{"head_dim": 64, "norm_eps": 1e-05, "tie_embeddings": false, "init": "orth", "seq_len": 1024, "doc_mask": true}
Each number is 500 + 50 x the weight over the matrix's rms, rounded and kept within 0 to 999. Layers, rows and columns count from 0. Numbers have three digits each.

# v: layer 6 attention value, 192x192, rms 0.062, rows 32-127, columns 64-95
# o: layer 6 attention output (transposed), 192x192, rms 0.164, rows 32-127, columns 64-95
# q: layer 6 attention query, 192x192, rms 0.0692, rows 64-147, columns 64-95
# k: layer 6 attention key, 192x192, rms 0.0647, rows 64-147, columns 64-95
v32:402618414597484507504545424483486481524544530481570535530526536555464564540509432547458489494474
o32:596525393535477489493547543500520548548512560534517483496466476524622518365547471468613427513566
v33:458504487510377379532552470443487464526460619507545495426558495443511488528500485579507474512423
o33:514409481555472526538476465478415456515500624430505590549494525517479576393548547488593524564457
v34:501388606543570478465581528565449542383533612549521522455423536557558464615572491420443521522442
o34:530493494419507529523448443518456523557523408479559458575533508444506521418413471481356510535594
v35:465653426454487542507446461483479509448574387492627503611558480565470427465497595437472551537472
o35:547505416543449482438488457610511533531538586542482517486437528636515472606485517419456508494524
v36:401460513529510514490418493516405441487506522578542471429573502561408529496532352424384501479525
o36:643570597522436462494516480534470440567532432459533600571476546464481449502525489477469579547529
v37:507539443452525570493485539475455548476493582537450604509390506468397546579486474517579511355486
o37:474605516482488589471513560522456434521550542382593491420531480478381529549444529463512545459569
v38:494484553500543597545577560521435481457484489460496522511555524538526404457573465523527455537463
o38:547497539563495546472592514496480470533550451473566455489553477552546501394490449506481468586458
v39:463544539528532559425432517528432458545566506612566418491424474450481595465493523611483578486503
o39:474527483426464534505506564426478659424534480423508582416535402467507444483386515554520523543519
v40:484517483560467468491535497499538447578391468410367513497400497538466547470518494581479475553501
o40:536510566438583444482499434502516473430489592521496518593497531517578495483461584402502414615569
v41:531565530450541574558487544524623399530529542426506527410488477458475505452598564489520549523474
o41:456565496481446446496552553468432461443543578522468510470473414479501428493376492531465565550476
v42:493492454567389468413551486424522451559495536533457471483493439466485490453502486624348515513485
o42:507578471577518434445460494466519450516376532475450567557416510549447513539600536414596483505589
v43:493522532525537496563516570522516518516571476459378551531555491501563464469488426534457523579404
o43:574444535552436492476594431503518477542409605559517460574498488517560498521480495485539366577491
v44:465465463467487464452498431494479585484545415446556533484555531561530497532439517528410497476510
o44:556667444526437578437472449506501576460364520448502436476432470529602536490459503491499493436534
v45:537496525351516554488437466549514541505450561576574478571563487423604478558520461544514549541380
o45:508535593475515660528477542536482459591464414544484502602478551513503521440531502466491483401452
v46:450494554526540520480525481439554416440454468573498364496453446536506472494519459470534499582513
o46:536438482447435526442478359458497425442533606491538485529456492405438481550551583502457466465528
v47:526585484497528424478543458556426582397427448562546438445483465555515519544552591457468500539569
o47:505556487453431448552450484460605451521485489446412503589394530454528478482485469509472509521409
v48:522515462403422549484466540550431445618469435432505483487523549463522459575480423555427442466488
o48:546469618495431600531503546532497531516472519569490522523559496537490510541478461470485469396495
v49:473514510444439505629467442485405506504543397421519521537490558530575581454481502502543597472462
o49:518547424537609618550507473616470499505479538601548533490530507529507549538452558551574507453439
v50:567516557517496483508500513443520597588487581574442486480507563486556479509480481376511511499497
o50:447485492566497504613540489513478422463490512487510521585456348432472444528481482506531479471584
v51:541557539468431525440386565492586536527506620395487500462616570552567523458543565511497540439559
o51:491549516527507459482526553484443461515499525503516496556505497457587470411544528502521387494554
v52:475539524415556614451432414458466454503526508537519531537466514500504539524571515506505483473439
o52:482541449483423556493514440495496484531487455468467483496564532632490464559525469449519471466498
v53:489488475555462503554513524593503470432477521489483488521385469555501525486436509402470529432495
o53:554485591490539512439505575482457478555505493526502421438459414552489537490504472498545537480512
v54:564479446543537505474531356537473510479630465514488474413450526488549605564577534546444495483507
o54:494524536545439403507470516476606477472465420554455429432567486572524525534533405329445485482486
v55:573519517516545530411498569494519550561461528431486507440480602402501501504452534605450532482566
o55:460616532522483474548477531470539539491515514552406443520437561517467451451401489479561333483558
v56:530519425581380494445522485470466511471565540466602477545542448469547528501539492493512535520409
o56:524475473498502570516532474470456480484478525470428474494467492584492489633455523495631513480382
v57:520441490492478456546560527581524437541472495480537445536506488503539420525526552555514365465506
o57:476484447487488507551490514417545508466398535482464479524445507556536540518556493458492596508552
v58:556527477463607490426487442497520465464547505552418498555446534487482588524521524498527516542401
o58:561395521389444504521463568533457501529479477533603515588454478461499571487449463511522452488466
v59:487506523480499449525539525440441472504526565410496480397540497488473442638596545503450517467518
o59:467467467521409562428453506547430538528531449558437507490512514515389587400410494443500638506590
v60:484500482595475499550512602462507602456463514439551504524470442362452470433434526416544521477584
o60:479454578417588438539478552463493511490601418394520545585470548452510499616489517585531626477548
v61:519514547481443505490535455512487498538542402593512480474439452541508459469494441453559566542526
o61:486490599447533552444484526539567457543571431541436514490527443431476566481548540531490500497584
v62:558590573493532499548444549550624533456548551575558469473544564551545495407468512514593485546497
o62:504510437452438519523424427413473454469507575447450411602506488521510457552568449455496389534537
v63:549465491562492419543562472386530422418495549485499518490510464450494546530484451443456433603492
o63:511411440519592452526548452481497540562432489535535559567533479498522543455497459528630408504493
q64:504597503479599468542548513478520491472473422614522435512521447526549460502522568542460526465566
k64:505483463477489495448458463540527520474563505503485571446505492476414543537551447505543505499468
q65:479613567402610511486457440554502499462387550497473525515547572483576396494514580503492511555538
k65:555484490524486506564482567488573524539521480494426447444466479523437523540558456496502511517506
q66:514500537550519447527531540431484493479524437547536552484468542529556476514563525411484457423437
k66:516530574522514443490543558550495467485418504508566507576517480535487505545543554453513545532490
q67:458530509511499501518522495492478476487510469457489520555509490522469413485496503454506537471439
k67:481527560422462511522456518484508516504539476508498492521507463524446545470487456501537478535497
q68:495458541521452557444461490498489593527455510490525484419447539504450451531471341481553499424529
k68:478483438485417474499497473468472486507512492481545483549566474513482458471491502481496477551537
q69:499462436467484531439475430478493439603523490588632504478469495465485469418515506541476469482507
k69:546575506491447510491456555431539476445483517442548505485472456534530477543488563517486517502569
q70:497513489505493545523473467590517504557481453505477534466459575533531564398524495458536431512519
k70:558455505514560497511507524446538524495572502523507473478393543485423591520525500473501502493418
q71:449467457484488512493554511489480450556491440508508529524489581420489438519483504616489461438503
k71:481470443485543545524637467554518549492640464534585471420515516490518477538498483528424482479416
q72:474475524520480500461548517545577530523468457483453462570428466453522469539515486534482461538539
k72:475504481437476561468546476467439540417529549562526526531501477491435498508422552509485511551444
q73:535507547408531444446476529506520481562491500559505519405536523547421477424452515530477450495534
k73:490522502524543479470441415503457545510523461428400548468497429563492539472441468527477519455489
q74:419531447439448520452538532505504519513586442482455558491463461531495527513488499515390480484491
k74:538420503570612446514513524489442517506557502543558489519474546384510509510542518505579533507451
q75:557510506459468495506530491552390521481461456489514477478486445483475482474493496513490456497503
k75:478502502555549441528508482467550516528534537518494471500523505442574473532471544513482547541483
q76:405493474460505513523486423523427499548496483460564525526489456502459441471578509435482473502555
k76:483494574569455512460502540505540482476453431492502487450542563491477443505497596516494510438517
q77:509465542479459537482473490527507452536544472584518535431569493485461496583487488570428515525505
k77:444534480531529526552527486542480496536628510510557497486536492482388518455528502442531479593505
q78:552456557611506489502482435464456532443416523498515518463638509493453469469504479497469489442516
k78:508418451536462494539450524522559502528437471477502459557592539481519574429645540495551466533499
q79:452569488550442474461452600496465504469504504536466489617466503488488517556429495504606522556558
k79:603496530514490442467416494524483499545498500451600512491523434489432442498467537425469409499465
q80:568397515461442526456588552514467445595476485548498491445484420526468507415477421466544559498525
k80:500475551476555472516542495423504471404541512531559453627428470470535550552531495600513532587487
q81:550479463606519579474543400501446510475473457495494576443457479414514404470525504522472472517445
k81:443536525470430478540482535464477521448400545545543475507535490389458500492553508537420547455508
q82:508519418591557492639495488512505399631474529499536501483550588443503446468531419413564473502466
k82:463427464516478465434503468521507448547500494554484479493447535507554498574383550492467512490454
q83:454527515426471512509538431522571512509432560468530479574540469434491467505426500492404618540569
k83:540547319493512524490526477455502450468523512565519519463531480564485579436531477503471461490393
q84:473435379530481566477468446523422455527462565469540492469492469451543505503428535495617437379591
k84:523579528512543529585438556477577540473529445444419490506562430432467459570489495469554403471546
q85:541443521513460444505555486503560539502499529462537519576507523529404535517525412417546488445587
k85:456548479398417479531523538472483549546537528477497566505535495481489525476461455538560573604565
q86:486688436406654483545501413572541645452560503489521435532459534569577529528475529550521580544563
k86:592471481519465504520472534526514488450501467477524499547410427412504537529460438520499488467599
q87:403568432596510474452530444507561497463597492518536473489517480564524515451432564585523474392507
k87:493484493526444600473564477486498536502521567556509556492515547541521447502485529430458536538487
q88:519487365491588481631574437486536517552556555547500498504498525466483541516492466501475462543576
k88:460401492444431436541523503467532473494511530466529500486516488386488564493507443538488478414564
q89:608508435547570539607621467400472351460513495522547549508529486491465533459494571486535547501464
k89:515597495493481503524534453487551451506399573598433451580499537557526484531425511456528567511469
q90:456438427537455501464588381544482483525509438452492554514511511691522446412526447506552499488491
k90:529427493564459491527357542510471482520439423545537491524440496627476487585566595504461532533553
q91:520533514496478444526424468396456515550463555491365474579438514445533495507473462520481555496507
k91:487558427425482504438503510486467509529433591520406459453458542528491462493487528464557482571427
q92:494531561445471466461432529438533442582513460512596476419457518502512496515560497537580459549479
k92:437478414434480461540532459570481568530590522509494458443544491475429462509537502388423515606470
q93:425543563467506463476516513534497431471426545438523492470433563601584443507614475526466500613539
k93:568497520508534534490448523559406608559443420465498562524600501458518484516440589540528424418498
q94:609528488442416546509471423528542566604449507462467505593535545608487437460510583512508437497411
k94:506600533507463464531542574528520445499515542501445481487543433572580421576423539504460490399516
q95:518407557408476509446414529470615580506475498462504487508562489580505441470541664507417476547506
k95:466493470502493468615626489526416582502468441548413441553473566476538503506496534453442596577503
q96:541459565399434452552485509562500567487524488516514527473462574424594592537506506548499485622623
k96:509539502584529468463518464568478493557525527525489494489446455473531535403459427458529523475508
q97:493453521627550478496525550526401459454606531487471548477536505482516521493475479506493409529529
k97:488502511473470480495517509535511504567461547542563483508523520470483526496504526484481469502446
q98:539469403594461485527508519480523563592514501549489511447440491546494472469480386497507440419493
k98:497541555474530536536506506562493553472433631501480504554528530527586467539492502506520517494542
q99:488554481515545492511478538509424482490568500452475504546518453473571498527504546487447476497456
k99:479510405473432430479524437574513428504419526528530485442528520457489493466443445472519533490481
q100:458537480587485523518502526548501582474486498441439494528542535448501460559601460493532535628507
k100:532459440484512500540469505522536470531454511533514561468520494467421550524605461553583437517485
q101:541453476564436512589512584528497497440471508456571506489446538476486522588503412480545474492479
k101:565424544445490556469501494505527472466444520445518523594411402491547501581510436552524489492485
q102:516523490464537496528454490560553512541501516494482478578549545539486467534520445501573560510535
k102:468555450484415505534452528483531535507539475498424583470586398534475572464556470493472440541474
q103:491461460512517444609482562533464509473401460493416429627468541473541452547428457456520577528565
k103:489561561509524555483445490590484550545446467491495461496495567450506432451513571463504464551400
q104:470557436503480524565506473479533454507500543497509461537472531481534417588487510480437472477517
k104:536526453506482486497541492545424479526411482482567467598476500470567469468483454415534533521483
q105:557531515488518510540517505504494490526522544428443437530530530453514464543522520442527518552520
k105:519530483490500433504627467518519478471500542493505523516506520453444557442521468472463469539503
q106:480520566533449462497499474534493525527547468502504494500541442437431479500505512459483481466491
k106:479545519434540537537499471451475477514531417485519504536479416509515506491558455375509521464528
q107:582505521493381521411413491506474473481528520524476468408552517520515474513445518496547529503466
k107:483543507461477503495493490505537518504498426448495471508503466498544418516541483462538450548502
q108:494565551563493467513512456518538450566488521448478472455476492495494502510479556496466460459546
k108:554467516523498518504535484428480622504599458606570504515393555434502562548476526570538541522500
q109:478512552533514460514521490524544448539421548547530478508504554520513480464537498437595508481513
k109:435551501498472542473467478543459507448535466530505512551461474491511554497535490514473521558564
q110:525609471460472530503478477495420432487462504558486487610538488432508467432506564484479560551523
k110:501471578529557458525562555544496476506539498492534534456552408492482537496452523448493512542460
q111:529422577479448480496554474488522574554570556514501540443551549497485497439616507480555558439462
k111:513508513471413446595486587435519482457563462464555426426500535459495423509543563476474510485528
q112:509577507390523485370440485530550515509472444523542488535476514569566543495542483497497520540555
k112:500439403534455528492419517549596507535472526490573459541413486495517505468518508512543404463533
q113:467400484524487507472476455554479527549531435517527473524554568548454484545550500563447646352479
k113:510469527522414480553448536470509440563521546542514540501587475469451508472562542509509428537560
q114:423495490477551520519513501502500533487581487477514486475487451520521483601394473504529515483466
k114:499413562489469476485476399477497481412652498504460530458566472482410497566453505459477493450396
q115:537453524585462467493550438505472455459476405378532466569503432468463531575510463417457470557501
k115:547519427535481531489563528521520545526467509526486481345598423520595399530457442426603527554525
q116:534558402545451508507461496469518581629334382534365553525512536517544461412645551455524437540498
k116:395421447587490476501550570466600487445521524559469448523473584466561489592475432521496484541510
q117:449546467491482553490527574485589540529462439487467592461479492562508408502438575405449508575548
k117:488531498473503590459494596508482481527506483457485414561509549389456443521474519531571511468449
q118:414501511438388513470543542481521453531573514563510644479544598490496385480524521648416455456442
k118:572576449559510555515479489583426526428484459526400490482413486507588473452542535473469474406508
q119:509550480401475472531493543552587469572483548561432530468460449565518433434543477470472497533484
k119:556471561530571581453470473484492520581404553480562463499538516500518463457406525571499530471513
q120:516520540449541495491502502554567526543376561482462464575464465536554500599533474479509531521564
k120:435501495443475505541603555564513567484553462485487564569568489484509518566540479551490619518479
q121:512395514501487517535540470497473547497429501535600543425535444523566486511535423569489528472463
k121:571533439467439587470512437599510446481490502485384442509530417512526512546449497587475485499511
q122:528621432517555464553492510517509572529493466487523570510548490565438470419541535465478499552493
k122:540526509542546530516476432547480530553464553502459504461487464480530539491470513432441457517511
q123:537516510523546499654493557470450502500474394528532560525441403557551478548475545549389473520472
k123:478570499457432574551594599488499520404542479521508542397468580525549525515495513487464464544468
q124:509512525529437464511520478448544523506532527475552474464491480447455435541539476463564499499426
k124:478422495457533463546590458492480596444456387485516420531470494506373458497566463518423511479515
q125:484568538442469546581586561492441479512519525450499513512583444459542454486565519540491518433546
k125:608504520550614470506449457429470408482467453556558498550456523577578556503541506551426520490506
q126:466441511494518470522542450487484414426495464485603451547524540388426489468593483562464471504583
k126:535466529548498460547523451492476458427513542438539574452444493434483576419439537553473556505545
q127:513438541446539436451537476502506455470605496556445521503451491550470416509429509523498467488435
k127:541496495471481443476549470507531549403429459445542482533444543548545524487460605571446510438476
v64:502445472565538562520537515512507494537575553445444540538500475406609565457472442520582578541495
o64:452562549378483499476389430516465425568455570540481544481509476494463499458427523581483542551458
v65:501491440429440556572469508661501515437525470505539488520540477566467480502461547430423481469510
o65:502527445563563515392582543465556443512493531591428566452459457440514435562561553496431464578540
v66:502541484638536527570539486474465556530426455517507522556481490508534528552438571503438534471538
o66:618498530506543420490630525471540477550478553491499453539466593487552499450485497540424458515415
v67:493454569582551470497496532615495512440453553518457447437584486567527661562524448464579537494508
o67:492507437486540454528504444376488449514430538548505463483450491500532489512467489505447506503492
v68:450573433522554456411418483525556532534452474558449459504468519470517409491514489463455486575479
o68:467498497482375574512577494401571418433442511511435507559595438513551515437531512438535503431453
v69:556515573493585518519551515512531490506441541513564425444414444343427533453492460495453454458505
o69:466541508470453566559545465530531441456559397431518453531532446627611474493431517506569568519525
v70:523521455456506534451587507532410474505485530535464539503598443460548534514486490537482477552472
o70:479561510514508531481518516463546551363538451518438513510471538475515468411506559484468448457473
v71:475522462534442403512535451508564445529492639573509456560477459514579506480507489489513475579468
o71:462498542461488528503496489488423451517469484579529461471490503535571456538481556485529531449459
v72:478465511428530460352471445548400445491492496528526362447573523466571513406522445529483521444456
o72:509486504544500414481543545509453497470467539436497481562454331478522427556543531432463431459428
v73:525569354587501589512474500509434613585514468495533400589487424516487484467499438490496460518439
o73:566498538518495492614547544489475332446374478487451553468447471383491510497492529453485460530476
v74:569489469500460554547506422565542504548556520452445553429428503547560530572531421512462432571561
o74:431500604521543497455453494463446572479516482489495461483443405479448491516552431550568527528461
v75:566556444549514442482495513484509485451451495434520447506545447416471606493362514495551452549470
o75:425529458470582579499530560567502491516581489499505523470527586479491525439529556480492474465496
v76:512557440530508438532475507534537543516456508496452655584561444502459476452513460484359487510490
o76:551542535535468566439565479464461484536497492451518451368486567555566487492464561446528515512504
v77:522538453575492490428429531511534608480522421511426531507486529498535476582523455486560447448557
o77:498529485498481457487499446547443428521432547500524429471484428477459414478530473410391445483510
v78:540467500506525545489464515539526470533539468406460474478455491513513522527443576482490469450552
o78:530568537536497471593471464506564516527458559557443480498542483494545456456563430542485525471495
v79:560489455389484432438567416459436543533506599451540558520491492502478487567525506504633469448573
o79:586547527510446524499472522525543517545518478486524513480389482449453456450478472461484558509532
v80:506594505469516577469554467543543502444442454500478457549388549465513523525522501500482431528527
o80:475444537551553532507432439440544457534458467478545522478478517434552524484609550434485489474550
v81:454541474437480502482530468583432508526576407467431509576441514466491567500513495451536510530505
o81:505517498550481519484441513576495439450528571506508525553631504461460472500514537405495453551504
v82:516464493591512523493490490577509502450478480561483539451431517464530515557562496524495466591446
o82:496443606503525433548514562477555525560494376522453511485485475572519511505459572424515500448520
v83:502537553525510567477537532495466550517542536512612480412619495511542475481567525524515396454518
o83:472508472551454428495519522481476433511441514538395480498515509532486442472567406439475541478529
v84:415518496506509540465535515570545510516432388513530421450535464582511468580535621550534561572480
o84:536456421437434437427490466532485463454584515529501577520469465462538525460545523535511482459433
v85:492528494513522489467498412492474449529475634522429509452404567507563461543534521435477484461479
o85:496494593505584507426470558468546536516571376522517409571498431508542502487449522462510487592553
v86:562443486526564537557527454467477452515500572498370492458492496570543528440494610412512507604483
o86:514507548437442511492469524512508463614458466564497459508565423580425585545481474542475469454592
v87:473567611499481517505545553441510603466562570419626493404580544539493442517475504474472520466488
o87:490492536518521545480513474453460523517399485405522443499486417421546465453473547534534555493426
v88:509424414471576531558469566524442545554460495583585527449497438428436465512568404607510488621388
o88:424515514515491561499523423546502486402526454360486457659387545527487458483469485396513450412544
v89:622461422544586465548405509452510587572465449517452528441541491549564552505562446513494442493539
o89:534535466535488521476540535474502568503498413534474408432446482427503456545521459508413552509452
v90:471574448476441525451417463522436554489457519579487491411524555444535499522544561527496497527573
o90:457420540500498488462566420563517479478525482561526550523603487576466466446490507523537527439392
v91:424565517536481503588478563468568493580480513429558474466351422541501539419553473442378518462566
o91:540496477489478459428462405510528466553533517522449494523538554437489550551326539501562526479574
v92:472500469507454479374455659520549531519522457475512425452455452609500517477544489499482490496464
o92:547405511500546512546486432496429472481519515454614467477492487419476539581508463507487518437590
v93:551436387458452459512436497541569477486512450551477487499513437496544517601471592546515539526559
o93:516487503503504553512477539464520481496480518561533493461529487459533622450474502446469458435495
v94:492505466506468541526550505609541467483563523490511540448433447408483478549446464470429474433480
o94:526483496460474525402511504487502515529478533528503545521505524564523469464618480491527430565436
v95:560420513559511523463448511502429414579511447559450424449495489428464438465467538463531394462553
o95:507518594530494552553438431478520525516569486472440478465516511530537486587468411522540486518480
v96:432441517490472462468451541514518528443452515558483489525513508453440469511512544535468538475528
o96:531447507455425514464461459565575447544479457556470499529492585552531451502552536465522527441411
v97:612535536447587484452487455566491548597480469499565368460529471515508582539411547303449528421454
o97:503468468553456496520486586516473523520548494549479583451457505482447506518557503517467583536493
v98:552496363547475549526503529546571496539451532412511491503562532546488512539509477495453519556498
o98:436531567496512465506513518519534525495514486537527542554513509516529512481505486405534490522529
v99:501426446520500563524504451547512523473473516474588550578523457537562546510477525498470489459542
o99:486516549485479472475553553522515541469508458589474472471514507512523577529468567521530494551480
v100:446520444511533456439403547509435527424631538402524459558650561484479452500500478506392460589562
o100:483535517490530460556590475478547448647478449473440575493488475539498546499576482445552586512412
v101:437495488401458449573524544550504480526431443443506508507479526463417476345521496472644487510493
o101:551474402487541554534493428461527527460527541505512526540531577443583437534496509508527529471446
v102:560518509496477488452552529429513555473531565454551554490505562580491526476516581539500475552650
o102:478506461525580594487487455433509419513452543583561550473454437563496509558526474441580486399521
v103:511471470555476495399436522491520511478502468556520456545581543554632526514517524473481544475474
o103:565555534492455428452562505556539541529406555495517482418437616429524513545443506484559527475474
v104:445447491540468590549501545539539499466476471432483565487511493466459542534491431516440492479469
o104:528518473402470509436473463484501513513481466502520508523465534532471566442469542490513552477557
v105:524464493546524486513456466476444479500482490467496399496451480482496559471518565414521585441393
o105:467468471474557503464443629581547496476458496489447472471526511514531503546476426496485500517536
v106:588579551505499529476513578465489467466543358505518553435436496512473523470471442458466410484459
o106:496424462473516496540510477532501538564548566496508506476510530409523455465542533536491501568532
v107:468482554516603557442411575546386574532601512504464609482438509502454604471520571477563508422545
o107:524472572471480487436439403551503460438494436517555498431545457519449440510461523485453550467551
v108:405412418420563405480512468534625510469538491521502509524523585503451410560473427475513507586537
o108:488470464484469427452481494421544557476506505473458475516479521541449460497450535459558521465381
v109:502511603499552565519484423441479428464501499529433418444517489493444571491515545535475475513508
o109:526451396504460479467468429445503575542606494450500507465577514529554520540478486466472459549513
v110:513498420359450445562482568486472492533507495500541518522427498490526445533484403487574481441443
o110:506489495429547542543415510462533475436552510499468517597494538485506433511547572495427479514558
v111:543643544466475486558422448391556469494556521556550462580517515438491495477487457484458527487600
o111:568461490494473463429602530571526495600455494494491525487530483578580503535493468523516472456354
v112:504506556569534445532566624418535544466488419503530472473401442559581380563513499418469437563580
o112:506555569517412496437468537494546470499480488533400382433518532487524474503513428527503510456450
v113:470473477475586625448483485506519519448511528533469466482471479476402510475522457527567549426455
o113:515434517514412459561509479499492501547440478415511495518525481442494548466483430415581473564496
v114:484476514515590546475515492473441556450491459530531530489509571505439549480473586553490504449585
o114:581444458553448460504495449525560457492450490570541364534529471604430483445548520409493478541422
v115:356475551527490543475509521462481444499517523562576507432608485491447544604515520462479596504503
o115:532527434539456525486434475553494550493530554533468492550486500509463492440524505544553452517500
v116:529473605511527423520340488450500419517489478517481499524511505596505511446492508561583522473479
o116:581453476529478542539640506467548583516529522473492485499518516489528543566494497513516468560595
v117:482509463427568510506527466502505560448487500425447499465534609458470452456454500476510605434564
o117:562554427520525471538539504531563555550461468442455430559410469483565601513472466542540508473521
v118:454466484584517530486538547518503518415558451556535485531508522471458417541555479503571530538494
o118:574456516488499612480438471551487415557452580509463490557504528494493536494519512500502466517518
v119:569539575597501491415543481542538474544519493486496417503500486486393546452510471437594554515432
o119:506450495508502543530471556453502466492578511512497513511439467501537530526478487441503484457441
v120:454437513525511598493448503485457520428511500479553515510514576483488481407384495542486493543467
o120:521436488438555453405567476469570554505604570511485537478563482490380541537545531525507430495433
v121:510504520581591513525430503592422502514517546490564521486465514417562465446471564517507432487460
o121:483458552493543513478550477538525438414523448485476502526464494588462524555535530524454513521549
v122:492503483510509569521488456493501465531462494533466458452387485521468466578550551434520622530561
o122:511498486522551470535476447547491502479555485437520493553478553527501520470509502544512429516531
v123:539480503476514559515508467552452485386639486540519525437490474492438501525575432487517543530556
o123:471494543508506487511502471471477478537472456560477475576511479431526499503449558541432452576535
v124:460490479389466525414548382542471520579509542566480523504491422454514483496430418427534571603509
o124:588421475546527471483502538437567476441533482468586513444445559525455437477462552494535520478475
v125:525556460418465487366496577461491483580512488442497611462550530659398426472575590643482535571558
o125:462448554533492528487435418537461486441569516502530462463501566399518477483524401459567433509496
v126:488459488544435523440397463469506414579509538446453525497546462527464432555388536494495525538523
o126:535461520512515546520579400520492521426493459478471529508477498486542427485499412560516506500450
v127:593500427470551523492567477538402504485521552509384507501500456458525603519567556463453475528584
o127:427475494448474534532481455487533528597515441530541447546481468458486506476413544449505453517427
q128:478575492526529462506582534506544549537489517528506495603480528511555548485541546455469502579490
k128:405484441475389421471396635464460474540522521495509527564433565602436539463457535533508443396442
q129:404546533504454534504532560498409464518507511518516513512474495555468533509429564557507467514531
k129:463409433545513526383463571555500487470432437578495491547528531576501596578476510506478521493544
q130:482496453499561522501558491478561511468527478439467520542442561502542456552572477545519570486491
k130:514528530486432460496493627569472508454490456441480417604459600561375523508455422485459472481452
q131:482508498428469463512551532575586521503436628575487485526409535528503538441487490501489493518547
k131:451422541612596446586411653406522520440464467572647546522492482488567518472551498524428450527504
q132:549524437572490500441597492559544431380528462520503450426541435499588485488465548444530481501534
k132:531516548502603466518537480508466499545418550555538534480499432516479503515501396500449586533574
q133:512489457540498482466548571545531524541475500530472522528469549595514524489570455491485528471528
k133:480546549468479496505550597512590528509424420471518547493494531493445504476534582488471455517509
q134:518532556501490535532455541528548444488525492437487466460542479514570492420502546482577464359522
k134:490483578512471452499499512507451553492433471526589525520537531541559486362520429491484585539516
q135:404535490517404480518487544568438455513583513513590473434520454524488552485559508478505463498529
k135:513506466460476384437450505540473504591439579528465504526506555556482499506513459554456505502424
q136:486513480556533576506503535440438538458433517449480439445496527488508554444559500446462523572470
k136:525470565494453473462477436409531407456497539421476433459425579444508433491478486452524524543571
q137:496532506506502573542469484491483475482481577488457538539490541522562508474496526470496443564508
k137:601488523484489516570553491427497591456523492510501517589457446528614471483509428365596475544441
q138:523570438562493537505543584470487489528469506473520549488553590460545493592535461521451510494501
k138:451459479457466498508567379536527570439544519523624407510446543545473491434541427465506532522424
q139:503486433490470487469471541468472462509482507486449564511508529572494518468497445500514432481468
k139:389481480454502537495396502589506381537432574502593481501515502389415543481471557529412438482545
q140:497539461481476414432429547450488511527554533514431428453468486552506568387548510536532529557441
k140:508525603503518454544488537547644569526423469437548552565530449525449442588496460454472417512542
q141:498444527542442444504488496539586475466463429431417587557532435473479512576512480600443535548525
k141:470526515495489533425493532464456518491472514475495534527515545466489583457436538481543475440496
q142:463404455500441512556462470480502480508573471536463536583512408521408469519483403499479485473580
k142:555554424519509474492415551413454519440524525485473520504518460478506580478442530553498455452463
q143:470535479474449568469374541525526516527498543486456524501493493441527438658565519541464573492495
k143:528583464561515469499500467525462596557516481499521461540595524467571468389486559502533485492412
q144:461521471471499470496525596449498478596529482535518518533535455510536518597515457583412533502516
k144:554401490537492440531511480562533502484566503499485515577535449399575521485454512596530519485515
q145:494561585426539526464441499407475470406514514531562420536415528474581518522483484550447374489515
k145:628532464528528470525549499510595572463477555483535520549529425516608504509551534507482476509621
q146:497514454530482532527486479438516451458497540458504559509467443441555475489439532597556492547500
k146:414460586492543520524525419472529533501571535506518509442555549486513518522564446428532523527575
q147:509414544490528453539468571558498551539462567369479455410525570573552471547501520463445449565503
k147:594465465501480465449530533583451455556429613542510462569490496477526470521459505520567518483559